From a checkpoint of a small transformer trained on Wikipedia.
Size: width 192, vocabulary 1024.
Training: a variant of SOAP for these matrices, 5910 steps.
Each number is 128 + 32 x the weight over the matrix's rms, rounded and kept within 0 to 255. Layers, rows and columns count from 0.

# layer 3 MLP up, 512x192, rms 0.251, rows 159-230, columns 96-191
[[148 134 157 117  82  89 155 101  82 169 137 152 123 105 177 143  70  90  89 118 114  75 165  82 115 132 129 145 121 137 192 143 119 107  85 138 163 114 116 153  67 139 129 120 141  94 136 134 165 113  89 151 170 163  92 121 152 117  89 112 156 149 129 119 101 102 137  76 139 168 116 134 156 115 134 122  56  85 190 123 125 218 162 135 173 158 117  89 123 144 142 188 125 103 160 126]
 [123  90 167  96 183  60 173 112 140 142 113 146 100 127 140 112 157 149 138 154 130 106 110 126 162 150 110 111 170 132 125 147 103 144 124 147  90 150 140 113 112 135 143 141 179 102 128  45 104  95 134 128 132 143 168 143 130 124 107 105 137 152 108 139 164 129 148 136 129  90 115 136 177 125 176 138 130 101 168 156 131 109 121 145 175 125 107 166 113 133 124 121 149 122 151 133]
 [121 115 129 165 117 136 110 155 137 139 110 128 161 104 167 109 160 104 114  85 158  67 132  95 107  88 144  91 132  37  90 123 111 152  91 147 153 113 130 103 136 154 121 162 111 116  92 153 109 111 164 117 142 108 139  95  97 129 158 171 134 112 111  92  98  99  98 134 102 171  66 148 118 120 183 151 110 161 167 116 102 167  98 121 101 100  86 141 130 114 153 105 135 128 112  67]
 [135 100 137 144 107 109 184 175 142 141 183 105  68 157 197 145  96 178  96 148 123 141 122  76 156 112  73  99 143 127 116  90 140 210  87 149 122 106 107 102 157 150 160  96  76 108 177 163  75 147 151 143 152  85 174 161 119 120 105 166  99  59  74 112 141 117 179 103  73  86 113 117 164 108 136  77 129 122 148  63 112 109 108 132 151 107  90 154 123 166  74 201  93 139 147 101]
 [171  75 182 161 153 101 148 149 105 148 148  90  86  87 124 141 139 198 135 147 123 165 131  73 151 100 121 143 134 119  68 182 135  36 156 121 108  77  99 102 143 122 213 157 140 156 121 138 103 167 202 111 176  75 146 231 123 143 166 173 120 184  80 148  80 130 108 120  83  94 119 129  86 122 167 134 105 216 163  69 109 195 171 120  94  87 144 174 157 132  99 171 196 171  70 126]
 [114 139 125 116 130 158 113 165 108 163  93 215 172 105 177  96 144 138  87  79 131 134 146 128 145  60 111 184  84 123 118 177 139 115 129 150 156 132 186 112 143 130 132  72 175 149 155 172  77 146 132  22  78 151  74 187 167 160 109 149 125 201 170 117 136 109 173 128 125 133  86  77 105 116  80 162 158 172  82 193  75 112  87 164 161 184 117  22 189 177  73 106 149 121 147 167]
 [112  63 108 157 132 120 110 130 111 156 135 142 136 114  82 188 129 120 215 134  60 131 168 115 164 143  78 111 134 170 139 111  72 133 124 147 136 138 116 137 111 193 136 137 117 191 140 119 112 122 151 139 140 160 164  91 163 133 113 107 162 106 171 110 126 186 115 132  69  88 146 138 137 127 129  78 135 142 146 100 182 134 118 155 123 132 147  63 148 148 183 131 141  90 156 163]
 [109 130 114 146 113 152 107 142 138 147 119 170 150 183 132 149 113 153 137 121 111 134 165 142 168  80 148 123 103 108 122 150 138 190 157 174 207 107 105 119 134 154 149  67  94 201 147 151 118  99 205  91 117 154 127 124  98  68  79 136  67 126  50 136 145 160 179 171  98  78 132 136 161 132 155 131 155 104 118 149 148 119 108 133 122  72 206  80   9 188  93 157  95 116 151 138]
 [132  65 203 116 116 183 118  65 150 167 103 201 112 103 100 123 130 111 123 162 112  92 125 137 153 162 108  91 210 152 128 112 129  94 163 135 103 146 130  94 105 158 100 146 125 138 163  93 100 124  37 116 134 129 154 207 136 146 145 103 153  74 131 144 134 180 143 147 165  88 112 101 134 144 175 135 143  92 168 128 125  76 135 114 173  93 138 145 134 164 134 115 124 166 165  90]
 [ 94 146 129 169 169 147 112 156 136  85 154 149 147 168 123 150 168 164 131  88 117 129 141  80  89 145 129 131 127 139  72  84  76 180 145 122 196 116 110 127 127 143  97  73 120 158 192 113 136 135 149 129 132 171 157  95 115 128 148 127 199  93 159 101 117 121  86 141 153 119  71 113 152 109 110 172  84 177 109 133 139 163 155 157 185  83 100 132 154 143 179 120 104  87 100 143]
 [142  73 108 164 116 162 111 153 141 109  92 154 136  60 155 129 135 173 108 198 159 151 111 203 135 145 121 116 203 103 153 119  78 136  74 189 119 140  72  99 148 138  99 155 137  97 135 100 120 134 140 144  73 129 120 156 200 176 113 179 116 114 104 111 158 176 122  99 122 105 177 150 137 168 128 136 129 161 111 118 141  72 104 135 154 142 112 145  92 142  99 111 159 138 129 142]
 [129  84 120 149 117 136 168  86 138 116  82 131 119 162 114 138 107 137 133 128  91  90 178 106 141 139 139  45  88  83 144 181 134  87 133 182 130 155 150 115  84 104  91 195 222 102 127 134 105 122  89  94 165 160  92 144 118 172  88  74 159 126 200  75 159 112  90 171  40 112 141 116  95 125  57 135 147 180 113 127 175 164  94 125 122 170  95 152 191 121 136 100 149 119 173 131]
 [ 78 144  96 108 119  87  83 112 119 141  89 146 171 133 120 159  90 163 123 125  93 126 154 116 167 152 133 107 123 127 132 173 123 147 123 120 124 116 140 151 148 122 105 108 130 130 137 103 117 143 128 115 109 125 110 103  77 158 101 147 149 176 103 110  99  62 178 160 103 106 109 103 138 149 132 160 123 160 108 132  94 103 146 150 105 121 146 103 103 172 187 164 133 130 142  65]
 [162 140 143 109 162  95 104 150 105  81 158  96 144 119 137 151 111 171 101 104 133  92 168 157 152 107 188  61 165  77 141 158 137 109  59 137 119 118  78  86 177  61 154 147 150 113 132 119 140 159 124 108 167 108 136 154 137 126  74 129  57 144 181 177 149 175 131 156 128 135 101 144 162 153  78 122 127 143 100 104  97 161 136 139  93 120 185 144  85 156  51 140 122 134 134 126]
 [117 119 197 137  97  92 167 203 155 174 146 127 126 109 175 139 172  92 130 125 111 121 142 120  94  97 119 158 102 171 113 112 127 152  68 120 138 156 126 125 155 141 199 104 202  68 212  47 114 103 185 126  88 140  61 159 157 158 119 136 109 107  96 140 106 123 169 146 155  92 114 162 133 134 120 139 159  89 147 134 179  91 147 141 131 134 151  90 161  96  70 124 126 105 144  93]
 [119 128 105  75 206 127 115 105 156 101 137 140  69 173 125 110 145 134  96 124 161 152 138 161 206 143  76 165  45 127 142 143 130 180 135 115 137 128 175 133 125 146 108  91  87 113 144 138 173 104 134 141  97 120 121  90 110  87 132  81 109  85 102 133 105 157 143  91 172  63 117 141 151 114 187 158 113 140 178  88 120 136  92 107 150 111 126 174 137  62 121 183 136 141 143 141]
 [108 133  50 179 126 156 118 113  84 116  93 175  91  96 116 150 152 141 177 111 125 173  93 185 174 137 172 148 108  98 112 109 121  64 160 152  97 113 116 123  80 119 134  97 141 110 112 159 105 182 143 109  71 185 183 131  97 109  51 151 135 154 175 122 129 131 130 109  47 151 103 141 113 154  77  93 150 145  98  56 182 130 129 158 156 163  75 183 209 141 177 138  83 146 162 196]
 [167 113 176  94 111 143 169 167 112 117 205 141 172 160 126 145 153 122  84 143 141 152  97  84 168  84 124 104 150 156 170 114 118 145 139 211 119 138  78 132 120 113 109 151 163 188 166 137 171 167 137  97 101  63  89 128 119 144 145 190 149 165 127 118 164 130 150 136 167 120 161 162 176 185 133 120 163 108 121 102 144 134 125 162  91 113 108  97 111  93 161 121 137 129 134  90]
 [186  68 106  93 145 165  86 101 156 140 108 146 119  84 114 110  66 140 128 180 189 117 167 181 103 144 102 142 186 137 204 186 117 138 141 140 148 138 143 117 166  93 120 136 125  71 118 160  91 109 113 112 129 182  90 133 150 135 135  79 164 110 118 108 109 107 173  85  92  83 106 131 102 165 115 134 156 179 138 152  98 147 175 118 177 106 107 171 119 148 140 192 102 130 160 111]
 [104 180 158  83 113 113 128 144 120 153 137  94 160 151 155  68 135 180 114  89 123 133 133 190 155 162 100 188 130 115 148 155 119 131 136 123 142 131 148 104 213 160 103 136 171 142 123 146 146 146 136 121 119 171  87 145 189 137 121  80 115 144  41 119 122 112 116  98 122 158 137 124 132 118 186 139 136 152 209 172 157  95  84 200 136 125 161  92  91 129 133 193  63 124 143 119]
 [111 109 137 114 104 120 133 170 148 125  71 125  72 114 128 143  99 137 130 143 157 122 124 128 148  60 107 219 120 132  53 163 102 135 126 180  91 110  84 111 188 145  92 127 125 154 135 139 167 117 153 125 177 185 187 104 147  92 132 113  93 115 129 154 146 167 160 112  97 103 137 130 194  91  99  93 105 120 125 162 140 164  69 165 153  73 142 110 128 134  96 187  36 136 153 153]
 [180 158 112 110 126 141 176  89 190 159 114  97  72 152 158  81 140 141 176 142 133 185 107 151 125  78 182 134  95  92 194 163  83  89  61 139  85 144  99 209 113  95 191 151 133  81  54  95  77 102 126 159 157 104 139 138 255 105 100  98 164 102 108 151 167 139 181 108 156 120 170 128  88 159 169 123  96 120 122 133 100 109  85 114  94 200 119 157 188  56 112 130 152 162  55 141]
 [167  93 163 170 165 136 135 156 122  83  88 230 107 140 225 136  86 127 158 136 142 134 160 160 115 170 191  64 175 156  84 117 131 166 154 208 137 116 133 120 211 220 143  77 104 138  56 152  96 148 128 175  82 110 150 136 144 107 167 168  67 126 131 146  77 189 120 125  87 142  52 106 141 158 132 121 159 129 153  51 114 133  95 142  90 169 108  46 111 159 187  84 140 143 154 174]
 [128 156 146  94 123 110 124 105 175 152 112 154 165  88 161 156  88 159 109 103 136 139 149 188 138 126 164 130  85 144  88 104 136  86 120 163 121 124 152 157 121 131 120 134 154 127 135  88 127 138 139 176 147 126 109 145 120  79 127 164 148 123 134 122 103 111 174 111  93  77 154 148 103 100 101 186 151 136 120 131 106 102 137 130 108 114 115 117 135 169 170 103 120 150  95 120]
 [104 101 134 101 112  95 152 139 114 123 103  71  97  60 124  59 148 126 147 106 167  96  94  94  60 112  77 126  56  94 118 142 145 155 162  78 203 150 129  53 145  54 208 132 109 162 121 119  96  97 139  97 185 102 198 117 140 196 119 144 136 127 150 132 155 182 123 167 105 173 133  83 143 125 181 158 108 140 157 161 113 103 100 143  92 185 155 115 121  75 152 124  86 181 118 138]
 [104 140 166 118 123 110 196 121 119 128 136 159 130 154 113 163 219  96 120  89 118 250 169  48  72  32 116 154 137 158  63 131 157 177 121 166 132 123 113 127 150 163 162 239  49  19  51 116 160 178 206 113 178  59  26 129 146 163  75 128  43  93  88 128 172 150  69 137 205 168  85 162 104 150 129 197 140 100  93 154 232  90 138  70 116 147 184 102 186 170 116 118 100 114 229 121]
 [120 118  81 130 167 179  94 102  97 185 113 112 163  83 128  54 106 188  81 130 129  94 103 106 138 126 187 119 208 216 150 170  99 146 148 131 115 164 132 105 161 109 129 140 127 148 126 130 139 108 132  52 113 165 156 112  93 116 136 100 100 103 137 141 144 166 171 131 154 214 159 119 137 127 120 127 122 104 148 163 108 100 157 111 127 138 125 166 126 143 100 137  93 115 142 167]
 [ 84 112 190 170  66 192  65 100 116 155 103 128 112  96  63 128 134 138 153 158 173  77 128 102 130 210 171  72 173 168 174 145 133  70 143 123 166 146 154 119 127 105  96 150  78 100 187 109  81 195 140 187  77 110  95 147 141  85 157  97 101 126  59  73 141 139 114  98 172 134 115  39 103 135 149 118 142 131 170 167 162 151 155 166 155 155 137 148 123 142 148 149 105 102 120 198]
 [118  98  63 157 128  44 158 113 176 134 154 124 116 146 122 136  81 104  73  99 131 112 122 105 127  97  29 116 146 177  84 153 102  98 163 103 156 109 137 136 108 172  80  86  88 138 117 141 152 132 144 163 100 147 155 153 164 114 119 163 143 174 163 131 112 115  76  84 115 116 209 115 125  69  92 162 120  92 144  43  83 170 174  95 104 129 172 104 141 120 136  96 199 111  86 146]
 [143 138 116 143  93 186  69 112 163 153 112 175 153 144  95 121 100 103 137 194 137 151 139 120 101 184 149  93 184 101 150 180  71 113 141 112 126 135 104 166 159  78 129 158 123 115 124 170  80  60 114 120 144 144 116 139  90  95 110 109 152 100 148 181  87 136 141 143 176 168  88 173 107 155 103 211 184 142 130 105 117 151 127 174 129 108 119 143  83 146 150 162  93  34 105 133]
 [ 69 163 112 126 150 135 100 115 174 207 117 126 155 129 178  61 132 101 125 138  89 118 115 132 144  93 185 100 118 141 162 182 106 156 155  89 138 136 172 163 108 109 103 101 150 111  90 101 139 118 130 130 101 149 117 132 109 179 160 141 137 140 151 126 110 104 103  77  96 189 125 100 166 105 142 190  83 106 154 118  82 114  90 124 107 125 102 143 119  83  97 150 104  21 105 132]
 [ 99  94 190  99 123 104 150 129 142 173 161 167 157 127 120 110 166 198 177 146 112 173 118 134 144  87  55  56  77 123 173 103 129 188 176 198 126 122 154 126 115 162 196 180 123 158 164 148  99 178 184 113 116  56 165 112 100  67  72 187 132 148 103 138 154  69 128 134  49 147  88 152 141 168 107 104 185 157 103 147 186 155 133 169 132 110 130 109 111 160  60  33  50  63 119  91]
 [149 175  51  90 112 115  63 107 162  48  82 131 128 138 105  72 167 136 130 125 107  39  88 137  74  79 158  90  79 106 167  46 116 123 138 113 153 148  95  74 115 100 124 122 160 172 151  80 185 143 119 131 138  93 119 158  97  74 173 162  85 135 160 160 117  62 150 116 136 109 161 133 172 135 118 174 171 144 196 155 104 155  81  88 161 151 145 166 100 137 136 110 186 148  89 131]
 [152  77 163 152 134  75 105 149 154 123 136 147 115 123 163  83 183 131 127  77 137 203 102 202 131 114 122 183 131 165 210 133 160 117 166 129 154 134 143  89 173 133 110 130 152  87  83 174 172 119 161 118 128 115 177 121 120 159 126 167 100 174  92 129  97 149  90  66 132 163 146 112 206 170  55 144 108  65 126  98  98 194 105  33 137 131 125 128 175 109 198 120  50  86 163 138]
 [ 70  91 139 134 115  99 166  44 140 136  99 161 164 202 109 121 167  75 134 174  85 131  73  72 116 121 129 172 121 157 131 128 106  40 157 118 116 120 162  83 143 163 166 115 159  82 182 116 130 102 135 112 112 149 124 114  93 147 141 151 114 127  87 130 112 162 161 104 141 142 197 141 105 126 142 198 103 104 196 152 105 210  54 161 165 158 205 136 103 120 111 120 145 164  95 158]
 [ 92  78 164 161 164 123 162 167 127 116 132 176 134 111 136 186 130 146 111 107 138 104 114 117 114 100  91  65 156 104 132 145 155 165 115 161 149 121 156 125 112 171 145 151 106 150 141  46 127 134 123 159  66 121  71 144 165 112 149  94 145 142 149 135 158 140 134 103 142  85  85 143 126 111 128 120 173 119  90  57 168 132 111  79 146  92 132 131 180 139  75 113 161  65  99 152]
 [ 77 138 129  80 161 123  75 137  84 143 116 132 119 172 109 131 121 144 126 146 171 136 145 139 147  97 104 151 135 147 128  86 128 113 124 131 135 129 186 135 122 152 136 191 116 169 117 146 116 147 187 184  95 183 134 110 132 109  98 158  56 136 169 181 105 162 112 135 134 120 132 182 146 177 155  74 118 150 193 165 151 110  94 125 140 123 156 112 153 126 107 114 153 147  58 137]
 [153  99 179 103 119  88 128 118 133 130  91 110 133 138 106 104 119 131  47  88 152 117 126 145 122  96 112 114 180  67 117 155 131  92 111 135 158 122 113  87 123 141 164 127 128 120  99 160 142 129 120 116 137 142  70 107 128  82 164 148 128 127 173 108 140 137 130  98 139 174 110  85 125 111 131 147 135 144 125 101 108 122 166 174 135 173  96 135 123 136 167 109 116 160 121 126]
 [ 90  79 147 103 139 167 134 156 123 138 107 150 123  63 121 112 163 115  96 183 152 143 124 124 155 122  94 130  83  83 113 132 160  98 127 129  97 150 193 180 109  93 148 139 175 145 122  83 123 140 149  98  95 159 134 155 131 151 137 180 108 109 102 138 120 130 135 100 161 145 134 121 125 136 115 156 122 143 132 131 109 121 154 139 125 141  95 110 149  79 161 129 180 142  92 144]
 [115 121 144 147 191  87 154  93 141 114 164 113 158 119 112 107 140 130 120 122 150  64 181 145 165  92 140 120 145 126 130 177 147 139 150  90 107 130 192 206  92 114 106 135 128  96 126  52 155 116  95 152 142 112 105 158 154  98 138 209 140 125 131 140 100  93 150 183  93 116 148 115 162 130 115 134  99 171  91 124 130 157 138 113 145 155 116  96 155  20 142 162 111 119 192 121]
 [134 109  62 101  75 179 104  73 122 135  85  85 109 142 118 108 129  93 118 146 162  74 173 122 137 161 115 134 119 117  84 166  92 128 121 168 113 118 152 143  44  79 193 125 154 113 109 156 117 137 106  50 135 167 154 212 177 137 128  91 213 106  85 107 129 145 189 137 175 136 113 176  82  98 168 135 117  90 113 109  72 189 138 158 113 132  67  68  82 142 148 132 148 150 119  49]
 [121 130 172 150 158 139 157 104 153 142 153 108 116 172  68 163 145 130 169 157 188 120 151  87 163 113 138 157 134 144 140 164 142 111 147 146 128 126  62 157  97  72 137 148 152 144 111 133 124 156 164  98 153 130 128 126 184 111 149  90  96 154 181 163 124 193 132 116 114 187 163 131 161 147  92 128 166 191 104 120 115 115 137 119 134 109 176 121 169 156 134  81  96 155 170 130]
 [166 120 150 109 136  78 133 165 177 127 146  89 125 128  90 143 139 134  78 145 100 136 140  73 131 172 106  94 136 123 106 117 138 129 103 192 178 112  88  86 145 171 144 121 124 115 103 137 107 164 173  89 121 107 128  81 164 114 151 139  67 146  79 151 122 106  85 152  62 141 106 151  99 179 112 154 116 107 123 117 138  84 153 164 142 140  90 131  96 141 100  78 166 146 131 105]
 [113  96 128 153  79  85 100 141 108 127 106 108 126 138  77 176 168 144 142 103  34 110 146 100  78 139 155 162  67  82 182 152 153 151 142 104 156 119 111 135 118  90 142  66 114 138 130 137 168 135 127 156 102 114 120 161 145 167  86 144 175 149 156 153  93 162 106 137 148  64 154 183 185 101 159 124 124 150 146 130 157 121 131 176  73 163 114 161 110  70  89  64  52  89 147 157]
 [144 120 169 136 165  87 155 138 123 151 130 114 113 109 121 171  85  78 164 155 163 158 178 102 129 125 136 176 108 109 171 144 157 113 167  87 109 123 135 119 112 116 125 143 131 104 145  87 141 111 135 158 154 141  83 141 138 135 102 118 156 134  94 106  90  93  93 126 176 148 132 160 128 144 136 129 111 107 135  85 124 101 164  84  87 133 153 137 140 103 139 136 132 164 141 126]
 [ 96 147 119  62 126 170 141 118 181 144  67 119  72  44  62 145 137 113 165  88 100  52 120 100 103 174 160 128  97 108 110 177  84 156 167 152 199  95  55 128 156 159 142 172 117 174 162 106 105 100 134 160 118 129 185 145 116  97  90  83 100 116 103  60 138  85 119 108 187 106 175 159 134 109  30  54  76 116  95 178  91  82 184 112 191  86 148 123 130 106 126 171 128  16 102  60]
 [160 147  78 169 150 173 124 108 121 149 138 115 130 158 164 162 120 168 112 111 112  55 187  96 137 106 177  73 138  99 172 142 127  98 141 103 175 133 119  88 146 154 176 207 140 110 162  93 158 109 122  86 131 119 124 131 169  79 125 150  90  77 153 123  31  97 118  97 187 154 152 163  70 117 156  83  71 192 145 116  71 133 140  92  90 132 144 172  99 128  99  46 164 103 118 120]
 [ 79 161  94  95 159 142 148 115 159 153 115 178 152 131 120  97 105 119 130 116 128 196 103 143 131 127 119 155 126 128 151 140  86 117 182 104 147 149 167 160  83 134 167 148 148 203 135 147 139 156  71 152 154 151 144 106 131 158 124 123  94  89 175 142  86 153 158 155 120 133 123 164 161 141  88 140 160  94 116 145 115 135 144 116 137 121 167  80 203 149 144 122 170 121 119 128]
 [ 98 132 131 124 103 124 149  94 129 110 147 135 118 118  80 124 137 101 127 118 133 116 141 140 131 169 186 117 115  92 125 120 141 144 129 119 181 137 156 126 142 128  75 102 148  48 106  83 133 134 139 134 144 116 172 127 153 103 144 111 121 129 118 104  96 131 114 142 129 133 120 114 128 140 207 109 130 150 154 104 118  93 104 155 132 154 133 116 148 118 123  83 132 125 140 107]
 [163  72 121  92 123 147  95 129  74 164 113 186  97 123 128 157 188  99 152 152 168  97 141 165  95 106 105  70 140 134 205 127  70 109  88 190 126 119 103  98 125 179 162 131 150  85  96 165 148  99  93 120 100 167 129  99 191 112 135 171 108 141 155 121 182 131 184  83 179 105  82 119 135  95  78 141 152 126 122 149 130 117 176 155 175  86  82  96 123 126 134 146 174 106  91 148]
 [143 134 134 208 132 114 101 102 117 117 151 174 113  99 152 141 171 136 122 178  86  99 108 116 106 109 207 112  73  72  91 156  90 119 148 197  74 115 129 128 151  67  87 180 143 126 186 110 145 165 133  90 135 131 122 138 102 109  97 153 156 118 157 141  76 128 159  97 147 111 209 142 135 102 130  99 200 168 127 100  80 128 128 123 109 113 172 139  91 136  86  75 202 101 115 137]
 [142 192  82 119 124  40 162 125 126 163  61 136 151 105 174  81 132 140 121 132 161 127  90 142 121 129 167 155 129 103  95  74 106 168 122 167  70 148 121  61 111 164  65 149  94 131  63  56 146 167 122 163 167 139 113 124 117 123 143 114  97 157 184 161 148 105 144 115 106  94 139 157 129 125 167 157 142 158 132  90 114 127 183 160  82 166 152 153 137 130  81  96 136 157  92 129]
 [156 142  93 131 232 139 114  73  72 135 179 161 143 153 203 127 100  91 134 188 170 133 122 168 121 127 158 124 137 203 121 181 137  99 173 146  89 102 125 102 106 113 151 123 126 108 128 115 164 137 116 141 125 109 115 118 158 117  71 144 122 134  98  93 144 146 183 124 107 138 108 117  91 150 189 102 121  99 138  73 142 115 137 125 112  85 135 150 158 159 110 168 203 114 110 134]
 [130 121 171  98 107 121 114 141 200 121 190 123 157 102  59 161 140 170  80 151 138 149 179 121 108 104 129 132 120 135 101 150  85 149  87 111  92 120  93 179 134  82 138 116 122 116 131 122 129 105 165 155  69  92 180  84  96 137 128  68 125 134 121 134 133 126 144 137 144 132 103 149 103 123 114 187 137  88 112 152  65 110 116 120  99 112 165 148 121 123  62 151 140 115 116 165]
 [155 120 141 152 142 133 149 161 113 136 147 165 126 110 171 144 121 140 133 113 119 147 148 125 189 147  92 102 130 142 113 149 112 135 116  93 128 129 138 147 100 171 151 134 103 119 171 153  98 110 126 130 120 134  90 136 132  91 156  61 131 131  97 124 137 140 119 125 102 154 155 141 132 153 152 144 118 153 104 133 160  87 157 160 123 142 122 142  80 133 167 144 153  94 122 127]
 [105 147 113 156  44 145 131 126  79 128  89 146 156 137 164 120  92  57 113 126  98 164 178 143  89 184 132  50  92  90 172 100 121 162 144 135  93 131 145 161 130  29 158 147 113 112 184 117 134 116  86 124 127  98 156 143 121 143 114 112 162 132 131 136 160 169 143 133  75 109 128 103 130 116 197 126 158 127 137 156  75 133 139 174 128  84 145 110  75 105 126 156 126 142 163 118]
 [138 123 147 140  78 179 139 127 161 159 121 162 143 136 165 131 104 126 136 116 101  81 123 129 120  98 155 104 101  68 111 131  93 121 140 138 131 148  85 170 116 122 126 109 118 148 169 111 112 101 124 123 187 150 163 136  86  94 131 177 189 151 196 116  94 145  79 136 139 170 205 105 135 117  55 110 169 110 148 123 135 174 134 151 114 106 101 115 106 131 148  74 156 135 166 116]
 [ 77 129 132 139 114 122 140  52 133 159 107  84  96 130  96 124 189 145 116 137  60 143 164 164  73 106 120 102 107 136 123  83 129 146 126  66 114 140 143 104 109 145 192 113 122 142 131  90 140 121  73 129 132 127 159 174 172 108 126 147 111 133 131 133 100 128  94 167  95 128 126  77  74 170 145  99  93 145 150 103 100  99 113 108 168 147 155 118  81  64 162 129 152 160 138  85]
 [138  14 153 146  82 157  99 186 143 129 137  73 195 174 207 180 128 121 145 114 142 186  64 111 149 121 161  96 118 161 174 100 136 182 106 149 125 113  37 133  67 114 105 121 128 136  94 138 153 109 142 108 102 125 191 162 123 126 139 142  85 134 119  92 112  96 132 153 193 124 159 194 112 135 122 120 125 139 133 142 113 131 124 140  68 157 145 124  87 183 117 156  90 159 108 132]
 [138  89 133 104 117 137 144 133 131 166 133 143  74 119 135 127 109 173 119 128 132 137 102 149 150 156 182 140 156 112 136 132 165 153  73 138 143 145 132 124 136 137 105  92  83 105  94 154 107 143 135 136 132 140  94 132  93 141 136 118  91 148 134 101  99 143 139 156 156 100 115 121  81 117 136 151 125 131 123 131 155 152 108 138  96 133 116 110 132 141  96  98  89 119 128 165]
 [122  75 148 137 135 102 104 161 127 157 129 134 154 156 147 121 155 131 139 112 122 149 136  62 152 103 171 114  92  98 117 173 169 113 182 177 170 128 142 147 150  85 137 117 148 129  67 178 111 125  96 124 148 127 115 112 190 118 166 130  68 115 149 170 106 113 134 152 121  99 143 172 142 151 135 148 199 121 139 125  99 130 132 194  93 116 142 116 165 146  58 116 144 152 116 136]
 [119 158 137 183 178  74  67 133 113  86 160  98 127   0 110 104 151 127 156  46  86 146 164  88 109  92 127 128 140 105 151  96 142 156  70 146 190 118 150  83  86 137 137 151 138 121  74 164 229 178  75  81  93 142 127 150 129 115 124 221 148 166  65 119 210 162 158 101  71  84  81 125 127 141 114 153 196 189 172 112 146 114 148 177 166 205  99 141 116 129 104 136 191 149  79 195]
 [122 174 176 160 137 168 172 146 155  82 180 183 152 135  96 137 166 132  65 132 112  78  52 148 111 134  84 106  87 155 155 113 114 120  50 123 112 153 129  94  97 148 127 157  94 209 134 134 222 110 160  74 148 215 168 121 135 167 116 165 157 133 122 152 190 121 104 116 128 152 137  76  76 103 139  95 135 143  98 122  95 141 130  79 101 141 109 115  71  96 153 148 120 151 157 106]
 [115 150 128 170  56 163 145  94  96 114 132 163 143 160 121 202 153 187 162 149  77 165 119 137 121 147 150 183 134  81 131 124 142 134 175 178 143 153 138 155  98 197 110  83 128  75 115  75 151 153 213 151 122 109  77  45 153 169   2 124 194 144 121 176 187 124 110 121 135 113  96 136 139 148 122 137 162 112 141 109 175 100  84 141 135  61 111 101  81 142 112 178 160  68  86 131]
 [146  67 134  95 143  95 120 135 146 134 144 129  91 137  86 143 141  91 122 139 125 118 160 111  73 149 118  88 176 161 151 129 123 155 184  75 131 136  63 111 119  75 152 199 115 116 100 112 144  51 148 165  78 139 148 100  96  93 140 145 143 138 105 105 125 125 144 132 160 130 152 162 143 167 140 113 108 155 163 106 126 137 149 107  99 146 123  80  99 117  89 162 104 130 179 117]
 [150 105 149 114 175 153  59 197 149 144 143  88 149 148 141 129 143 150 196 111 140 157 125 127 119 145 137 130  63 228 152 138  99 196 142 171 149 111 128 119 137 130 115 108  74 155 175  92 186 121 149 169 168 138 173 156 110 162 109 115 103  94 152  42 105 115 104 134  93 109 135 165 167 135 170 133 148  70 107 161 151 105 177 140  96 155 165 136 140  87  99 103  87 143  78 223]
 [159 112  75 125 156 139 137 159 106 147 107 114  44 160 107 124 150 122 127 163  81 116 144 118 133 146 164 151 150  88 105 159 160 111 163  72 116 120 116 149  98 108  99 121 142 123 121 136 157 163 124 108 107 152 142 175 122 143 154 137 153 105  97 106 128 139 107 133 114 138 174  93 137 104 154 164 162 164 109 146 115 135 140  95 179 138 134 142 123 194 136 153 104 123 125 131]
 [135 178 126 170 153 139 117 128 101  81 138 143  85 106 148 123  38 124 176 105 119 175  92 128 169  90  99 151 170 147 165 120 152 121 141 120  67 117  71 102  61 147  87 126  92 167 128 106 171 105 125 152 101 127 147  84  68 112 145  98  57 118 122 134 120  91 118 226  81 142 118  80 107 101 135 182  94 133 163  86 180 121 187 131 130 103  99 131  74 187 162 103 129 145 170  89]
 [119 123 165 150 102 150 126 150 120  80 137  96  96 125 126 198 132 166  97 104 106 106 153 145 123 108  87 112 133 147 134 136 158 115  98 171 141 118 101 100 118 136 105 102 155 170  85 117 136 120 135 113 127 132 108 110 124  76 138 133 101 162 115 130  96 125 150 144 133 132 123 163 124 115 156  98  55 161 136 146 136 110 124 184 149 138 117 134 127 123 185 139 121 108 110 150]
 [123 160 117 110 145 121 138  77  47 154  64 136 177 107 207 159 191 131  82 162 155  62 116 104 173 197 122  93  58 175 117 179 171  99 131  90 141 152 112 141 184 150 109 170 102 124 127  79 121 178  43 206 116  89  82  84 175 169 214 116 128  80 110 130  82 143 185 139 165 145 159 157 132  67 107 121 147 153 138 127 179 169 211 187 117 111 133 187  68 121 128 191 148  81 123 105]
 [107 148  70 142 136 111 143 161 152 110 128  40 147  52 181 127  71 146 102 133 123 104 112 203 137 162 155 147  37 124 171  80 171  87 141 152 178 101 152 156 168  92 122 168 148  88 143 109  60  90 102  96  63 107 188 125 154  72 149 121 102  95  53 147 108 107 187 159 157  72  60 114 157 123 146  97 142 100 105 158 143 123 106 174 142 160 127 162  72 106  33  80 148 172 117 113]
 [178 122 155 117  62 128 106 148 159  80 135 150 153 148  90 161 132  98 118  92 110  89 155 120 144 147  47  69 114 109  78 179 124  73 147 171 163 129  93 179 106 108 124 131 117 130  60 162 124 143  98 135 142 189  86 169 190 118 170 207 105  77  81  74  66 120 206   0  92 136 123 151 118  83 103 176 112 155  80 173 109 124 151 123  78 115 197  87 131  99 134  89  78 137 115 160]]